config.toml
d_model = 160
head_dim = 32
norm_place = "pre"
positions = "learned"
init = "normal"
optimizer = "muon"
batch_tokens = 32768
steps = 4468
Each number is 500 + 25 x the weight over the matrix's rms, rounded and kept within 0 to 999. Layers, rows and columns count from 0. Numbers have three digits each.

# down: layer 3 MLP down (transposed), 640x160, rms 0.142, rows 169-348, columns 128-159
# up: layer 3 MLP up, 640x160, rms 0.213, rows 170-349, columns 128-159
down169:494495424548498532487546507484478501528503521476532489474464512509454500522508493481505487540515
up170:501536475535491505527501479522493434509495473536488477536482478456519534449530518523514514526530
down170:536494512479479522531508518516492496457516525539493511510460533486527506508507517496548531507550
up171:473508481532471544514549482525511492483514507506508498497473460515572528514498482527487462485486
down171:530497440519485489497505572501479501505468503497478535480517472531574497500502498522535548536484
up172:507504495477498527494513480493502525463521484496479470536518535469467532531545495500494534504481
down172:506495480509520486487473480510478496507503529511494522510487514500520504525477540539500516497487
up173:476485504523451539451514504515529478545494507533496495505469520536469474500555477446545498510466
down173:483476538535516493540496464502522506472541499531491490517455545471468511538529496528465486524507
up174:510505494516538529472530522516476475482513507511486488468485541470514462526481510550549487458502
down174:474538486518531478499524498448511502531440505485535515507532444510546500437499469482487519498522
up175:469499488515490499463518527515518477463534481515542550518553523464465499562533518459475560483510
down175:513501490511484537482507491437446482572508493480465507441528493472548496470475527509519490487497
up176:511510524506464498481477462498491449520443509459505517503503504481480506527509481437524515521526
down176:512532455490526498451525519451519522506534497485493503544536550529469490514456533542519464526473
up177:501512489500456468527513527464511484539475537497486501500552525491472489504452493455492509469487
down177:507489512534502450516523525504506521481506525476490504486457498530529513529524531511482480505553
up178:489523495491485492474492485509466553481538533498484523530486475500492519495497477531484464486512
down178:522522520545527491498482554506500502470535456480527455485511509511491502521498519494534487495467
up179:520488466544487520515437517500550481520499515466459484484462501437466504508501514501498488498495
down179:521455466514515471470469473468534467493487536498485534471506515504543489541490512487553448511528
up180:465540480500495505506520492474512490539471491459461449502540501468518490538507534437530492476533
down180:502455514419492489518500507526418478518498519471447494464482561519499517526490479536518458517527
up181:520478536527502518497467501514532513516522516515508514459473498465511495534449570516505480480519
down181:470475499505514513520491442534487515496482473514471540489506522509492489495492510528473481528503
up182:544513523521482513553473448483483521486504514520479493498531520490476531504477502483521499466492
down182:520516476515485465513474479517506514494514531506493517515525511502483521538513559499529502479528
up183:509491450512495495489542519514492487512475506533511509533513514510533521514450451506536514533450
down183:491499562455532451513524520543507515530453479461460508492518532505469494476473561529491486522497
up184:514519538497486545557493524485497516521474525478493486505508521481483506515482514530540533492498
down184:469499498516478484475488506478488516476468472522517492469479507457476508503532496510526511501517
up185:485502539507489496461509523475513503505456485508486492526447487471503473518489457486516498488499
down185:495525456512492485504457482505478502495512531494459527500500504485520481508522502530486457544508
up186:484458480509490504518490448465569487499495508497506538519533483508489456552553478536517529477469
down186:493498557506492490501456525523489493541469455462481496509492508527507486517510519538513495499496
up187:476545529450503489554562543491505503440470434532543517500534501481550474448459526553529535472477
down187:522481519590539540413473535467491506531512490501541483506445491487469490482558449461503523530456
up188:509525533501506471537528521475527499506513516513540503532508504514528500512521484467515543476497
down188:507508472519496488524526497499499491531500506452498511473505515520507516530491517494491471494501
up189:488498516469534515527529560478502519481533537511455503525490484485508472506502448497509507512450
down189:485512478498481501518474486479492496518488536502507470485529515515504507507497533520519488516504
up190:512543457507484516431524474562531473520545545551506457513524437492491519480496484529467501474534
down190:519511471500443504450491524463537557483581517456522504504535523460543495539527503502496472534489
up191:529522501500462520523471523488521495502502505457475478526521495477517479500484504499482536507478
down191:520489502521487497527480462478511474477467494525494516513482503487490500517526527508495515524528
up192:499488475498500523508510505487522455510491512506526500541488471494484487504515503479479529475525
down192:468497506495505510575507492503513500494482480517496511507478512494488516501534473463510505502492
up193:514490531505474545465500495522489503466517502515470492496485497491516498511524519563469496478531
down193:498471509523481493489515512503485449508503495479541446475493500545491501510558499480500492491512
up194:508533491544548500471503493508475528507485513530532505484484495512481498502494492476571457485509
down194:506498505520518472483467503505501520515456513491526469517496486509444502508494512502490517429498
up195:521532525512458493542492498498532459499504462465525507493506488497494528512474516494488471515494
down195:498475542499486507518516489495485461549485477469503488507507498506515473483480494519470490482475
up196:552501484496463523522492508496460445491550498498521472510529539504499453520514506517489503476523
down196:471471509498521478525528507520503439528496531476482497500492472553497502537514492505525496515503
up197:489502464513507498494503503508515529538468505520504530497484470483492497478505530482498508544483
down197:492469513476499508527522498491504483461511531487518477499504548487485502507484468512514487494480
up198:491498515484502490502513493453497490562490508528500466505523518542488508483466485525507491516498
down198:496504472476511497512536511526519469471483535486488548471524499543466539515520500475471513486543
up199:513477523563494507475500470507523499503492545503471474450471474500496525509502475521473480538495
down199:483508500497471527482498519515531513479501489494497527501465463484494507495519493485540479539500
up200:514503530524514474445469546481501466488526507473536484456525514494544518492498507474491475516527
down200:514477468517474531499520498519491507509571490469496474522480479495494512515520499516474525495490
up201:528530473496496515534544501500491504492476509496483588526548539505501484544518526482489504482485
down201:471481502511486539510474496516451483487513500507508447483439499492501497466505551493530521524494
up202:509478446500538517510497531504513537528532492546498477482449506480488506517467454507476466547471
down202:529451497461525536512511536518502501485471549475443484478505519533516499499462508521524499463513
up203:493522470486504497506502482482509497501488519467487497515486520465468474507494461466494504503490
down203:506497487495471519518491430505471512479478485475468506496518539521457465460491519500539504474480
up204:488550511499513485527466456534507465479527493504508507552517468510428530526487498510528473515498
down204:538531568514503469479508505507484544534498479480481491572490519471476486535482479496516521493510
up205:512507510486512524480474477525507513505480483522518515496517487498505552507505488511498484497492
down205:487490485479488508508485462457491470437516535489497474481497454504497482503528516465495504504493
up206:484518484525496531446529525509468456494473478506513487503521533476516520508491480491525522528511
down206:476517501496513478530473515535479501521473503515453498506482527531515471516503524475496504513468
up207:479523508469519511538488524459524498484517522515455532491552515501495467484487482506518513478515
down207:511499496527520464537488501531510518497545549503537507499481542508517477513527483491501517471500
up208:500487511522510485468538470527567497469517446498484523475485475465474519505512501444467470478521
down208:489506476541512521551501497489503480519507497461494492507497523477523484519487501506497497497510
up209:452551488501505493463545501514582545492459474508507470505537443496533504496475438491470522502514
down209:526461490516519531481483461469501573475525513498502462449509504506522481496515471511416478467486
up210:462536524512510577507594424530531489474504445484536489504563532488475501523469552500544517544505
down210:513533524523439499541559526511536497521476486462476448503551501501541509508476543503530491498481
up211:490514507523488460515523514513500480549492515478514528467529486515521454527509464495485520538489
down211:520534496492524482469512511511471488511513505507517478470556495512534515457515523497463483515483
up212:468537464507506430485483517463494528511491498508502450543451467495556501519509508540473473499487
down212:497503436515510498498488502514486512521486523517465525519493504521513503482508541516506486487535
up213:498504487518537482434484474499525467495437469516563514467455459476537521470493523505496522425519
down213:427548519517507504464496528503491508521472482470499512511467493486524507508500546504539528497504
up214:497501496511478488520534479532504508522485499477463490506504465479493496501509468462529523511509
down214:483500491465503490503516499556468492485526471471498460512519504475499528467534516486528481502496
up215:507502521504519490517485476510514516485526513497463494488525521470493470556481494485482515500491
down215:529510473498521497503496495490490504503478536519503501493500500542494505469525517508492485495512
up216:467518486503509520505505520487460554472515505531488533523497507472520489511543499522486521477492
down216:519542492520487493518492499483523512466495494488477485493489522488465528437546510558490565488493
up217:478489518489465500502506517494511513525488542510526494512475491470466503518505545511499486493494
down217:493504510520508479488497556529475483464504520482474523470512529513491505456473498511478478462483
up218:444519510454512450566558513476520480543506509537467439497512511468522472494475487536479516486501
down218:488481487471537514488506538515505494432497529513538415514564461532496496514470509462491486482514
up219:471473510520530457508480504540469525468520465495542472445477465464511476470495457497491494472540
down219:481521500497521520546464514497486464499516504523522487487521491412523441510535477478582522492517
up220:454541502561507454518489501445496528486503525513491513458496471480490477484501488462526564484508
down220:529508489503528515504500486552544521454519485517510515485456492446482482521531537493497465477570
up221:521521493475546507517526491490472492450505506534468539528523472488505524521498491498538485542445
down221:513439533491491506522530508518521518532485519492495499492518526475465526509465461513522549479496
up222:516514479484517525513495491545541453511512474497533450511501524500547512478493455466488520521518
down222:490482477501546551534481503518489460500495484477505471515490515492497496505521541524471515525484
up223:489513519512495516492504488498462493525517467498531499483460473502480457477508516514522527489494
down223:548540469516474497525492528549493505519493477491449508487498516452476444504484492509488521477513
up224:482487481493480514490509517493518510483545482521519469493466504541504541490466513536498531490502
down224:496509472498536556519480472544496487513503509509493498490475468520518476526502496494507515513495
up225:514477473502503501487519488542519473517518511475485514502461524508499495548512514486477462505483
down225:537481514483547450469490442496506535508514502513486481483490487479473513482506559491518459517532
up226:488532498497435498500506497483501479537491472513462454508540504506510498465480487492502525436490
down226:494498495536493502553459512482510517462501524487514501466482530540492484524491510454460483540497
up227:504509514491494517502515546478534501491509476486517478515504487489525522500462519485549499518517
down227:503498527435512516503502497491501503482521540491504502509522486501510500500532454503479462484497
up228:468503509532493492533474457479508510427500479533489530489503500484482512537500500495488524479497
down228:476467466524463484523536527486489459472465562484485478479469515486530510462483537503483487480531
up229:515498466522487484507505536452516519464541485529496457529514534491547490507508455501525493524515
down229:500484468484495447534494490515507475499474503465501521503504503521486493495508543489492475483495
up230:509496520521488524524475526468537482526476530513501475513509496473529522506520508526556487479504
down230:492528457478553495515521495504537494498466499498530458463484491545509508482469486485486457476472
up231:440500505498503504504486523509475504476547475517489507523476498467501510519487485490493534472507
down231:490516493457521474525457491470480487511506530472457526529499473534495485526475512500497492485496
up232:440535513541475498487521505506528466469512476505520466513516522474493480497498504493477527478524
down232:528524458461507512541463515488490545498488532521473483528492483518496513471525474526486506534516
up233:466489489496515516496572482486485471489516494497494532520523502473509486502488515489564480507496
down233:509498508497475491460471466519488527534495535457491515501468533476501487534520498434538430524541
up234:517492469525474508490481473490483516481539510492551503512494534492521444498492503522525466494486
down234:544443487493436452499474488499543469499477520427519486462498497503553485447485474475512499520534
up235:469518445513554506471485484494492491503476462508505510496508480474525448454474503485523552510549
down235:527472561487476485538511476548552521473510509514525533487477527476487500509498477510471511506508
up236:519508506461514480509507493548531532482517545526515450527491491501533460520483531507484517458494
down236:490482486504507487538495490457452448473469529515477500486517509511506517511557525516522492547523
up237:532535529500518506486458450504467506521485496516503443498488497526488551492520486515499526518490
down237:506481483497479486538516502469500501510483543511484497523549528457449484482472511467471522498526
up238:501519516485511456515501498525488503480543483512523505537492513492540493500488498455470543508514
down238:515485481488480527512516474465515488482482546490459518479480485518482513510483530506543485499512
up239:543509474522544498506483486491476496430511520500471509426510546491480495510463482477472502496494
down239:525502506449526509470489558538518480543501493476491488539524475450537513487481482480522516505465
up240:490511523519486482546515531526510559499496500514446480480497511476504485494466489513512523431554
down240:510503447503510492493496479498484449476542511480512527493500510538470525530510562520485416502458
up241:508477511527441482506546515484508449500480503514513525521494523486507479524486487497550495500487
down241:510515533492521499514446500523495516500507485477493520486487518497489517519488511509478534460514
up242:527496445489496481499487531498485518510503487528524521539488501467524481499485477453543478496505
down242:465461476502464485516554490494474489512524502513485538460482546489478517497501536494484501485475
up243:473487515524478489508502468523543497541508504488519446441448465445517508509493491493503477422504
down243:446501461545538459504460509495572522508456512582489465429499500542488457458507532462553549471564
up244:514497458522483494508504489510498536481482494510525529507526520524511480530502513500498456463492
down244:488475493499502533475503507508517521465531484474518485516467513434476524504490470493509507500501
up245:544512499509479516425483480478492469440566469526464493531489521545452515464526454532479503477450
down245:468505469498490530485515479486514530497546490458497460506552569561485479441482404555448488482461
up246:525499551503477479467523439453494519565530484523496484469470502500514522472532506522507482451494
down246:531458478496531481460472510477519550514530470411469504452455509493440509530487509444471457501564
up247:481506475509509520488523522514483511488485452516489494515481454487546522478476495501478490502512
down247:510529538486526467517499503449430472516521568484509537501453541514492476474502502516525516482499
up248:493530518508488523516476491519549519505483553505463435511537500509543481480502489493534482498525
down248:460525462502500498520458527439513505520510497508479512532518514504509494491479504494480502531496
up249:493526511468498554495517530552519498520516479489506510509536478462505502475498510460503514511515
down249:475504443532519493501496498501478498495506539514468487471497510508512503488496526487497493482496
up250:507509486537504447519491526501484495471510498460516524486506469506520491488470486505496518497486
down250:483522521507508488523499468503502500479503510484524500477486521512493541494493524521493522499497
up251:530520526491486456514505457502477448492469499520464507473501475467509481519541477510528484509529
down251:490483488507520510539526531519509514488516508479444475496485505518456499503502515494447470516520
up252:492501481507513470504495568494498513471524531504518526472491451476489491491489500488472466451491
down252:518478490502509499489504471477500499518476557496503534464454504493470511514491515492479493479518
up253:542500502522517483492496491499506484510497491495481499494502503493476503501499493507499480499514
down253:476478508517506486524489488505508495502494494512508481525496488489490477492484532501506506518503
up254:526505507476487529506473486477472461469510496498529506493511502504450510558533479516490508463504
down254:520513505475502490503470457505494495524469524521490508487513491523494507502484522523522491494532
up255:521503500509478503493504492502531502476524464481493520517495467540490509507488489485535494519496
down255:523486524484502513506530505520502534513500466495471497508515516518508480502504476479487534526488
up256:531447474526472498428532501523507461508515514505521466474457478484514542494483525489487469497518
down256:470555525501527451547479491486517477517457554452494523518524503508507482507519490525482543524472
up257:475500490538510502501499512476509453510480500520514501464471459478481484553481484500527507459473
down257:513519496486509519534507510499491480513534528508489470532513535539499469468539484538473502545498
up258:527509498506471537480497489478441523488463512497484487518516499458501477507492505529511485518501
down258:523514456532487505540529498483484503491531483506531506519498484497486528501525480501475516551502
up259:503490467510506470464478497458491514511471526488521510519526485481522524515460515442535456540475
down259:485503445515482507510510499511513482520511471534492492491531550493481487472494523522523471497481
up260:498524495455508454540512519490493488496509522512510491508489514487545494493503478535526502471538
down260:517515472494458541418530521491474526545504517512498499521530511514493488510558535484528488467473
up261:523505509510459507491511558489528458471474551472493470471521433487542520473506461503526478489499
down261:486469431511480492487513505474510542514509535522508468486527457504538513483509548460515464502541
up262:507521495490494477457476516489494476535515480496522487459497520500517463506544544482518479484504
down262:511483577477491492547471525498480525504501505515493475520493523538487509500501493520502498533496
up263:502517466487502536481524503518500482536486530487495528485480459497520481500467504517511537506491
down263:489507528497504518511507502507542466516489468484492514531562481497435532505506503464501530519475
up264:561502480522416536485490510488509477509525500519457489487517511511456523496516467481528529492462
down264:529453515454474496502554529512471512496443518556496500471515526574487526479517501495520496488493
up265:518545481530470493478507508484480480493512488533517458426530501491513488501511523445449479481525
down265:499487469500504497485496495516494503499495519516475524509499520528491504511483551533487501503524
up266:485529506487490495456510454491500504523491457505474566498513456470476460492497491511524466502502
down266:498472480509509525491473502497506506539481451513510540492456483506514553506508562524504531539506
up267:522498493505445484521490572486460452518524509530511465466516544482523495486492524519479442512473
down267:478516483536460563484507442494508490505538539505485467550472463530568497491565465527606567466435
up268:494478500491483505555534463484573547454503432565533495474482450468536516510495500518501497540493
down268:481489489530488506469544511500474478550465541472477459512550496470541543497529473453486518512436
up269:473531470537472523504514478512531500498515494490493519531486503474442476488489421526531554478484
down269:493534516519485438532519507531538513485511502502503520534448533514525504468529513453500553486486
up270:502495513502486476478497493499509468478484548512458505502517526486506501493491498483523491493508
down270:480512493514518520534497500510529534535517484489513514490498514533507509539520535465489510509496
up271:501528476496513530543456493466448491503478492554514485519524502451489536511513467445511472492471
down271:496479558481504504492518503514495468502481509483480474504438488520485478516528486482454494565466
up272:489548490512489490503521511484495486496511496475497524454514521478583510524454462475549465462460
down272:515488522487509514500485440509522533504531537491519563463483536495437512485484477528514474502475
up273:473512466449494541452536507553472465489496512468484484515540528519508495499501455501530495493528
down273:490471463457520514502497505480501480480536492479490530483457482511514523535524530535488485503503
up274:467501563461530471505522482502528486451478475521487455521516505469544542488481489532513480505457
down274:481505460508519491508518507469470543543467506480469481472525478488521500545466506510553522493477
up275:516512501480522498471521475508461503484555491524563534519487505510487514500504496529523517492476
down275:535432494500500515519471482492581527536480507450476465484533538503503465483491494500484503515493
up276:492536502506500548503487468494513518496477487541532449466481538442476471495505504523504510497515
down276:559489497484541496554516470419519534478515510512505489483481478533459557458495485556479472526480
up277:503512491508502516519486521510504461456564534518513494494506494472513493516488500518479539483516
down277:488496451473451556523488515475523458493518539533497528508470469484485570497512494469477511557522
up278:519553484505491473507475489511498515494496497493498496521517505490515542504491526511492500513510
down278:511505468488526485506520551512467495524504478508523475457504476506507525500515493468498460470534
up279:466504488497486484498540511540509479477468466474538481514498518483483527458525473546481488478455
down279:512497468487492503517493474505502514495496488500509508499487511507491536499502540555502496456504
up280:505528503500460501520504526513507495512508523504488517483493467518502504477520490473498501479488
down280:509471526470439495548487561452510448520476458508526488464485493531541508525495526509511491493476
up281:518507467452496481467478514467537514511507465521482483493501491483537515447500463510523467497529
down281:474512518476500514521516496534525520495502507469499522517477492515516493493494530538508517535512
up282:490499510502508520522508514514505453512496487484491482527500493451491500467481493497504552522550
down282:491492463499511516470447525455516468480502464488504525486476500516554544506494454505483521467449
up283:483491525518444504483496535462497496545500518480520464502516496500507505485446460495491452483490
down283:472473513525524535484507499555479437505453468501500494479471485514508483505500499468467486506521
up284:511461548523497533487484521505518478521529511515541510499485488481518496502501450441502474500524
down284:486505559479477499480539533477511500495530502496495488447529491483507526485504507506497531525505
up285:515483482519533484515482468468510492508512502552491477543520484504484535502507459485519507491508
down285:531491480486550512516493445469480522470484484499498497531507550550486531524535463456503474520526
up286:530541499498477518487559500470493507499528524460487463490498473503478564469530512482494508524467
down286:545524530520476520472484536456490443531487483492523459475506474529531476519475485500483466508473
up287:468550477455494563503514499499466484466505471529510455461491461474488507479498509466513477544455
down287:517500541490478479499470509507468505497518489471471586503478520504515470483477493481477516476542
up288:512527493456512478458504480504534529487495489490515542510467567506509485488500527517568529450469
down288:511476479517530495480497488512488483516513521516506488413524484486526517525536527508587505523540
up289:512535491523514499477500509464519510477527545503495519528498503505508530460495481515478496515484
down289:486464500494495522504478507510507454474519484513446500518499451512530495499512515539493471533532
up290:491528468503494499524490511492502474467524484478464515487500542509470498524505518507505499493460
down290:493552488496506482477487463477483501531497492494504479497487499531492524477544489493506478520556
up291:494494514483464464502501484521505553523486512530490557509515464510536504520471514460501516477530
down291:517487523526468459504496552526503477486487525492542469547461531473523484475501484451516495547517
up292:461512551516494485517526484453497512492479484485447496526511479522501510494490459471500516472489
down292:473487504478539501539459514500485517495479496495537435478490481529496506490523504491503476541519
up293:505473506509523478509447510509498486487458510513472545525507461477514474513457460505498483511491
down293:480462523487480514503496524484503455520507556536508478462520495523506535485490528515520506486533
up294:480507513515544518493564522469474493530489472469514486469520464516488507516522493482499469481497
down294:470501501562535493489488504569499481492464494525509513542518469522491466473452509520476507521513
up295:479552499485528504518518497522491499494506512456453471513513454496478497544519473483494501516499
down295:489518458464545526484487542453554524485506482462492465515497491512527542516541493423505498484476
up296:505535499521496500477489489503487536480457519468510520499493513533492490530485520479570481490482
down296:519473490492526471480501487529460505502497532520481474522455495485482498489460491477478491494502
up297:464522498538510527530516462493522503543471463490518492485456495470485490498504533463544493546522
down297:518493514465488466520498513525459522494504467505484486492562508530524488522500479473463472460508
up298:484498516495496486510500536507500498455484531520552498529525511467505486541554492542525525460518
down298:500522596506506482500498480482493495516499471525476518466469497519486485487473514474515543542455
up299:475459481518504475504528489493530489480508512531487493485503494488477534498555512514510522505534
down299:473498491474530491510509516539491521435466506483478525487503478540457475479502493507495521499534
up300:461504499482484473498526496504510474504498502499500498520548489492480508536525454475479529478455
down300:509486501489513499474504511518509489505478546483503530499496496518500512482505526509482495493507
up301:499522456484529507548506546478539496484490500500521486517486515468532488505510475516527508531447
down301:494451497450517516550493514557486493530485552472486458484500543540460494493495563511452490513465
up302:492528469500470512498520483515486498554490497479517499505521514507522492486500494499474502524517
down302:487437487458508494506468515494497517508524456505515510504483535508503532476510522492481520522510
up303:522505499506526489490465446489392497451544487552484516525517493450533461533524482488495497507424
down303:568497494444534514525457467506463468469546492466496485512467536462486520500476494467488476509521
up304:458447462499484509533513532500513503495480523518447499469503470483511487478443486422508457482505
down304:556514522466544520481496486524490507509499503501474462489533436529507479504550438506532512450495
up305:502537547455505495532534533515496480508494498502453490544493504539513490502480504503483476479528
down305:584433499510490433483495516472518515483509464498478440455493505489512456530485493535483475528490
up306:537528522492483496529542517522541474507510512485504482490529506520469445519497505480463526474496
down306:502493474460494515508504482474509518519487514510517486489482499501518501482469509513503479468496
up307:524480473492494468464505488468537509501474512506524520522506487517482487497503527486483488501512
down307:512528517478492511490472504508477517473483501548503509489515500499545519493517510468509482483483
up308:523517498461466492486513532461516490492456491518490518494492470494507475491433472532476484500494
down308:495493515477501500528574482522528507501498514544515507510464486484506508539546472482527438456495
up309:492508492441461518496508485544502513428485493523493497553520490434490467525434484536466501480485
down309:528467511458541459490447511489500574497510483499488486467491505524498460536541518522511486425473
up310:485509495484482481477485503467531514506474488538508518547451466478505505512513471510496512504531
down310:488569511424547462496530495503497541416516454451520508483535491562512489482504538598500510559549
up311:504497490487473528512524500478532485516490445505515479472464505477506490520470508479512525497491
down311:486469527486528494517481506496480511492498482466490558485502487519473502531519505550514530518482
up312:500542490451493503504500485523512478494506466499546497541485509493526506481519491496451465554524
down312:480496518511502505481515491447540482535581469502457467478486504515509533526503511509513476519439
up313:496518512513462498485520491514509502532515481497523478471506501522501525500540513507487471456495
down313:467477523495488514487462502504486539497501530484481510482516494454494493523479490497502502495522
up314:465479489486497477483508526458523524470520483471478469480480490520506518557504424507502501480503
down314:502499537491468502519540471496496505493487531491452500508520500530512515504511491468534496520502
up315:486498487503513505508519515499493541494480463506448520516518482491546524503481475450506484528478
down315:516518472508520486509486504475516478496518498500511494485516523522483505494535523512482495490505
up316:487467522505460492485498519498515490529506556490529556490524522479486538533474525519538461478500
down316:504475520485465460533493487512527509467518506539474500513471543536433480525531521535515502509526
up317:502522510516506499537532525480550581493481481484523512522517516519516491497512486490475512487534
down317:508494518519546473482432511475514521510464507439503506481500507489503522471476490449554451539556
up318:492499508510500465489501463505468514458503484547519553502508475519487523517502488504524516505501
down318:504460481485491514505546473504518530492504527477498546491510527508525534499486527525504510471481
up319:483524503515498469480507447505522571473527453481489495518489499533485469489528463500489477483481
down319:459488445489468479486493497516501495484515529476496484467500503493534480461510553496527471483540
up320:524486503497465527477517480438484524491508529546498484509483500464521528495487508526485515541523
down320:538434493487448516508488522456538551500527477527509464516500534454555503460502498551498536580456
up321:548537531463510501465482506492482533518501530532441515483548531508437531525462464544552504464514
down321:469482552565532471537494535510463564501478451495498475516496518452534471451525580523593524490471
up322:444535528495505492528504470463501503504494501553452515506477524503468496479530493533496519507471
down322:504490513525494520506507507552482501475477472469510580501493519534548500472480508510481527515520
up323:482476529501509477512488508512504496484516509492500528497499464450484492520528492509537501507515
down323:492464513500502482486509502444521514483502530499523497474503484490491465479500507510485519506500
up324:526466529531491527445472507519497485490503587505507475498481476500500472487522505517521480450481
down324:506494487541502482504482459493482497531488518468505529510480519516519533511482514522479498493488
up325:538552452521492490494554445518493518499486485503505502491528461528502503504488496514483460503496
down325:430492542537543511490509445466473460538460487443445502454470459496504478493468507504515481525494
up326:477525493488461514526508446488515495531503494507500473526523492498536497508489518503540502503512
down326:525517494536534517483510504460527514489496514514504478485498524463504487534514508502530523535521
up327:474526504449504487464501536502469427486487500527488514519490546495452524485487527533485481478534
down327:506483527512532495492497484514514523477498456488465480467473531548472508533501469466485453486491
up328:506486515513517507471501511461481466430479537484491479555511501473495518538481514498497468510478
down328:516481446514498520515481472548526477450554516486512527532493522514482485495485472476542515517470
up329:501475552463494494495501528505482543498520489523458516564496489479498510471479496518495496510462
down329:470490505509509472510486495485475514506473477518526496497489489495530507460496503482530487501467
up330:503510491531505543487574507522470479512491469457524536509518459468466481469428489491517459508525
down330:513481446524495516504495501492489545458536482520540501510521549498481438509545454434466487500557
up331:455488517525483559487498546503514455506504528517450459499503505521474523491476496545529469477475
down331:492446444500471546522526505471539480525508540530503505504494547515559476470516452491505504480448
up332:491449509485491511533543474506497522548519531539538486462474496503496520483521490489483478482487
down332:506549483521503517508461535517518488509488464467526521498498549491505483533492498489457485515485
up333:484538491539563514477472511493547530484546483531500575491478540487497510489477510538511508513491
down333:479456485478536502504453511448526470516507549497526502471517487518496492519516561517462497488491
up334:514515492455526489480527483476477491513509495537519481481502524501491494492495487492496485494487
down334:551468519491545517476476504509484507506464533506489499493526491505544518541496527453553522510511
up335:470499482478503526501498488485532439505495493511509521452493469518499478510494490520504531520464
down335:502477505503474498520460526500524507525492522501474478522500503526526488503501522515505478520496
up336:546505509512486552522507472487525500490474532506515448509506554459516536486528493492515552497507
down336:463501430503537520510503503478491506530515467502463512475486473533520467510553478506512505529473
up337:470530472481479510467500512499538506494525533529501509486496466455542552440465480443510512537529
down337:496488468533438541520516531515516508470504464484518501486463504501468490555503489482487471485541
up338:492495497530542453470503516479524498483497487505516527514513508520462511505514494514497524460507
down338:476499502502492521520492499535481510511512505487485511535508522499538487522504515495497516511470
up339:505511523566484439482496518453508489517507472455524488489487497522445473466518497511507433538523
down339:492485541474483458508511484461538534516468494540466489501528499567490496479491487539518498516500
up340:499519500497467477508527502506531491484508458525473522510516510504511506501503462461508496477505
down340:487489550529503498519518500507503516527524476494526461485477537497498524475506501496491489486488
up341:490539499500504460485477494496461526487528515527551514528514539511460501508509533501515489461516
down341:519507479475466507497497501536473564460471501464499490477529513537466452492474448498487491460512
up342:517471514512484552509495464518514486493525492470472486486451492500509512468517490549495504487536
down342:493486504496476491531516469490474534518483499512516532482506511440483507478474491538476504524476
up343:516518487506460477454493539485554490526535521501505502571489468493550493501514489497510497534502
down343:474491451497523488529478458499470472487510524518488510480495504564487487507541505475503511521460
up344:514495510493535441507471525486544505506477503538515495484459483481545508524501482518500467471464
down344:487481518555481528529535501513488492500526511539491486511485525489504480535484498491481489434506
up345:522547565548473516481446483487551507473518459524519508489501474499520527513521517521499493498463
down345:477491555485495490532527517484485475492461497467502470457469498490485518489530483511500480478512
up346:490513480512499532543526534462546506509508492492439492507496488499484496480517468487505509488484
down346:467498520532514492494524531495466499500499509480505482522469536522499524534443548468529503513539
up347:502508528505475467526463477475514498499508433518482494496455499465534519489486492508516489475494
down347:500495519484479518485499527512472476548498528465511486510514549534472506519502493492492477525489
up348:490500478497501539562486462512477496513552468457500522468496524502510512546501484454523461488469
down348:470454468502493508502514495550480519489452537513475495483492529533562489503496502484512493494510
up349:534492512548491494503471468484533459538487548554511475474463462483514472498491463537451519515492